{
  "activation": "swiglu",
  "positions": "rope",
  "init_std_qkv": 0.0264,
  "init_std_down": 0.00286,
  "lr": 0.00445,
  "weight_decay": 0.0,
  "decay_fraction": 0.611,
  "batch_tokens": [16384, 32768]
}
Each number is 128 + 24 x the weight over its row's rms, rounded and kept within 0 to 255. Layers, rows and columns count from 0. The size above them is the row's rms in percent of the matrix's.

# layer 10 MLP up, 512x192, rms 0.295, rows 497-511, columns 48-95
size [ 99  96  95  94 110 104  94 109 103  99  97  88  94  88  94]
[[160 116 152 116  87 137 121 125 155 123 128 138 144 110 143 101 103 155 109 159 144 184 131  97 128 167  94 129 150 103 135 123 134 104 147  81 157 154 132 159 139 117 125 117 106 152 113 135]
 [147 105 139 124  81 124 130  84 149  84  89 110 134 149  88 118 107 124 108 103 115 134 106 100 129 136 134 154 154 108  85 117 106  71 139 112 176 125 129  85 166  94 157 127 142 146 153 137]
 [129 112 114 145 119 163 113 127 118 152 150 128 171 109 169 139 122 160 132 148 128  63 133 179  72 129 140 138 135 110 107 168 140 145 121 138 110 153 117 120 139 146 123 145 148 167 180 121]
 [153 111 121 155 122 123 135 126 145 102 128  95 145 135 109 149 107 146 134 133 142  88 104 155 147 208 109 147 127 132 104 107 113 139 114 110 120 162 116 130 132 101 109 155 105 115  94 100]
 [121 103 149 130 131 127 115 148 108  83 193 115 130 127 121 180  71 159 152 145 124 149 112 148 166 125 148 101  97 106 137 123 108 117 105 136 126 139 135 136 110 139 188 121 136 154  82 120]
 [107 152  94 137 122 102 135 118 143 162 110 107 139 144 164  87 107 145 127 116 163  99 136 151 115 122 135 130 130 124 141 107 122 113 127  95 129 130 129 119 123 138 151  74 155 139 156 139]
 [119 122 134 193 131 162 111 100 130 101 115 130 129 132 110 135 104 163 120 162 169 142 167 151 128 111 133 143 174 112  79 149 130 130 110 169 116 127 111 119 119 169 121 117 129 180 142  78]
 [121 112 152 119 108  96 106  75 138 144 144 127 169 151  96 141  90 139 124 106 110 121 111  83 109 119 146 149  96 112 156 141 160 149 119 111 124 130 116 120 118  95 112 132 131 107  95  90]
 [ 80 139 120 122 132 127 132 111 142 134 137 129 127 103  79  75 133 133  90 158 182 113 138 134 113 112 122 143 112 111 155 143 147 107 141 131 136  80 132 123 140 143  99 151 156 121 138 120]
 [123 141 119  92 101 108  96 121 130 150 121 146 137 109 119 150 126 129  99 166  92 152 134 158 164 106  99 110  95 155 152  85 127 144 116 154 101 145 105 115 141 126 156 102 102 160 113  77]
 [108 129 113 111  89 151 115 109 104 128 105 111 163 134  87  78 121 174 151 108 139 147 133 155 121 161 149 138  97 100  97 119 173 102 140 116 110 152 134 116 168 138 129 134 116 104 140 149]
 [127 153 141 128 151  91 160 105 166 121  83 140 129 133  85 151 115 147 121 117 128 163 130 127 180 128 205 102 152 136 138 121 122 151 143 125 156 121 144 158 109 129 121 116  82 158 125 132]
 [101 140 166  99 148 105 163 126 100 124 140 113 156 112 148 113  99 154 122 128 171 145 106  84 110 109 127 112 135 113 123 108 117 139 141 176  78 110 152 146  81 137  80 114 119 126 103 138]
 [134  98 117 109  95 101 137 141 146 150 104  77 133 141  89 112 134 118 111 128 116 134 111  98 198 144 143 116 100  78 123 181  94 109 134 130 110  51 112 129  98 133  90 156 103 145 135 128]
 [126 179 121 140 169 161 163 136 123 108 129 115 161 137 129 104 102 140 114 121 150 108 102 137 116 136 134 113 101 122 147 123 154 155 142  96 153 157 129 131 101 122 111 151 137 137 101 130]]
# layer 10 MLP down (transposed), 512x192, rms 0.295, rows 497-511, columns 48-95
size [ 97 101  99  96 100  97  97 107  98  96 101  95  97  92  99]
[[115  97  96 103 102 110 125 115 106 133 121 120 120 118 175 121 111  71  97 148 182 153 150 119 117  73 137 120 105 141 112 145 172 107 115 132 136 120 121 162 110 160 106 148 142 129 139 123]
 [138 121 140 150 117  96 131 131 149 103 126 126 114 138 150 110  92 131 145 159 115 140 149 130 140 138 111  90  91 139 210 151 135 135 101 134 117 154 130 163 149 119 148 153 144 138 141 108]
 [121 120 142 102 154 143  72 146 124 114  90 129 116 131 111  85 141 106 109 132 105 127 148 141 166 139 138 145 144 142 104 162 122 143  63 158 144 137 159 109 133 160 126  89 123 129 131 130]
 [139  99  96 110  84 118 161 114 119 125 130 142 133 118 108 129 112 130 125 136 149 137 108 170 133 157 179 169 101 194 117 142 134 117  80 171 161 135 132 159 132 131 133 132 121  94 105 152]
 [124  97 129 127 128 115 126 112 118 114 131 130 115 145 124  73 109  99 107 127 154 169 106 158 111 168 113 138 156 137  91 101 134 160 133 110 115  86 137 113 134 120 158 147 122 141 154 124]
 [148 106  63 111 144 115 100 147 160 120 129 103 140 104 121 130 106 136 132 132 110 110 101  86  87 152 128  83 112 129 150 143 134 113 130 145 130 129 121 119 124 111 120 151 122 159 150 150]
 [121 109 114 132 122  87 130 118 121 106 148 154 109  86 113 150 140 135 158 135 128 117 140  96 129 168 151 146 133 151 135 125 122 100 147 147 118 139 153 126 124  81 132  96 139 137 134 135]
 [ 83 116 115 172  89 129  96  88 164 129  99 158  85 125 109  88 158 154 136 136 136 111 112 148 150 151  96 148  98 104  91 133 105 178 104 104 153 123 120 134 124 108 156 119 137 103  96 114]
 [105 119 112 109 137 142 164 144 176 146 123  88 178 115 145 118 148  88 144 129 159 148 119 120 126 125 165 133 123 122 150 117 144 147 137 117 111 148 128 105 186 133  97 135 123 173 110 144]
 [129 149 110 128 165 104 146  95  91 147 153 113 179 147 133 102  99 109 105 169 145 122 141 138 102 130 175 177 118 119 113 120 160 120 149 123 133 121 142  96 137 176 109 104 137 116  86 118]
 [110 177 109 133 121 122 132 148 119 132 103 119  96 164 109 101 129  87 185  98 120 147 145 133 159 137 138 126 165  87 117 145 149 116 156 128  95  96 121 193 127 142 142  90  76 111 131 174]
 [161 140 123 129 135 130 154 124 157 101 158 110 104 138 143 138 152 108 174 109 161 138 104 131 141 126  38 127 145 103 106 124 104 128  91 100 144 150 122 118 115 179 141 108 147 103 146 149]
 [132 118 135 154  87  69 123 119 129  91 130 161 178 100  87 155 142  61 101 160 117 142 127 129 140 135 112 106 117 131 143 129 145 117 113 119 116 164  91 134 143 144 141  90 106 160 182  97]
 [105 131 142 132 129 116  99  90 118 143 162 152 154 147 127 123 125 131 146 174 140 155 103 116 117 153 129 143 132 154 111 122 113 154 148 128 159 101 140 122 113 112  98 112 196 141 155 107]
 [126 142 150 157 135 144  94 141 100 156  85  94  91 135 138 140 140 141 127  97  93  96 144 139 103 108  88 142 112 103 154 127 144  75 159 142 142 143 130 136 100 122 145  98 148 114  65  65]]
# layer 10 MLP gate, 512x192, rms 0.303, rows 498-511, columns 48-95
size [ 97  97  96 104 105  91 103  97 102  99  94  93  90  92]
[[116 149 110 139 121 155 157 153 159 140 140 106 101 159 105 158  63 168 147 119  92 109 138 111 124 136 121 156 177 127 181 116 144  90 115 125 140 115 161 126 155 131 140 136 202 135 131 168]
 [121  74 157 168 142 137 106 153 173 129  92 180 111 114 108 104 106 161 116 107 140 105 101 143 151  95 107 131 141 110 155 107  82  72 117 113 187 118 145 119 130 157 132 154 138  96 120 134]
 [160 133 163 160 165 115  89 152 127 145 111 135  98  94 115 152 142 133 189 155 130 149 149 166 145 141 155 107 111 137 145 132 141 179 149 110 122 133 141 114 146 121 125 144 115 145 121  78]
 [127 136 115 143 145 150 103  88 118 154 109 125 110 105 135 112 152 126 118 121 191 137 146  76 103 151 113 187 140 164  82 115  86 135 121 146 130 185 129 126 149 157 116 143  93 150 124 112]
 [122 129 124 135 131 113 117 169 140 116 136 124 126 126 112 116 127 130 162  90  82 135 124 163 142 137 114 124 128 178 111 115 173 121 100 120 149 116 168 108 127 120 142 143 186  97 128 109]
 [105 120 126 135 140 141 117 102 111 101 109 118 108 158 110 127 137 143 138 130 157 191 136  99 132 169  78  81 149 117 148 152 151 122 140  87 143  96 118 138 112 151 172 136 130 170 154 116]
 [120 149  99 126 120 147 182 134 108 104 136 184 162  81 167 116 139 124 136 144 137 130  95 143 173 130 110 117  75 155 100 101 122  96 133 109 150 133 135 124 121 126 140 130 115 145 157 105]
 [125 121 105 140 172 127 125 112 128 137 121 103 145 126 137 108 113 160 189 113  83 120 185 128 143 146 143  97  99  88 117 131 170 130 146 150 132 106  80 153 154 127 122 130 171 158 126 131]
 [151 157  97 160 150 159 151 117 129 112 162 158 113 152 148 143 103  78 100 132 174 139 120 128  97  95 158 106 104 100 151 137 120 134  94  93 171 128 105 112 130 130 107 123 164 106 108 125]
 [154  93 137  95 106 141 152 139 142 128 188  92 152 138 129 124 126 182 135 104 124 163  91 142 140 135 128 156 130  99 127 160 133 148 139 169 100 122 180 147 147  89 152 105 115 125 150 100]
 [ 93 141 134 113 122 122 151 136 189 141 122 125 155 140 136 156 114 125 114 137  93 120 148  87 103 132 184 103 112 145  71 167 110 113 148 169 154  91 159 172  96 111 164 118 149 154 134 119]
 [129 118 120 120 138 123 128 123 148 100 114  97 135 131 163 152 147 135 131 133 101 167 128 120 114 179 135 109 110 136 144 124 109 120 148  64 137 109 109 125 120 140 142 216 117  97  77 139]
 [134 140 114 162 129 163 131 155 136  99  98 127 122  85 146 195 113 132 139 124 143 125 130 119 136 100 185 115 114 144 137 112 124 103 148 121 126  99 169 103 128 146 136 116 130 127 133  85]
 [111 174 110 107 138 126 136 118 132 145 157 100 137 105  91  94 144 110  72 119 116 124 104  86  90 116 138 111 115 115 118 105 141 169 144 159 159 152 107 143  93 119 147 156  98 148 103 130]]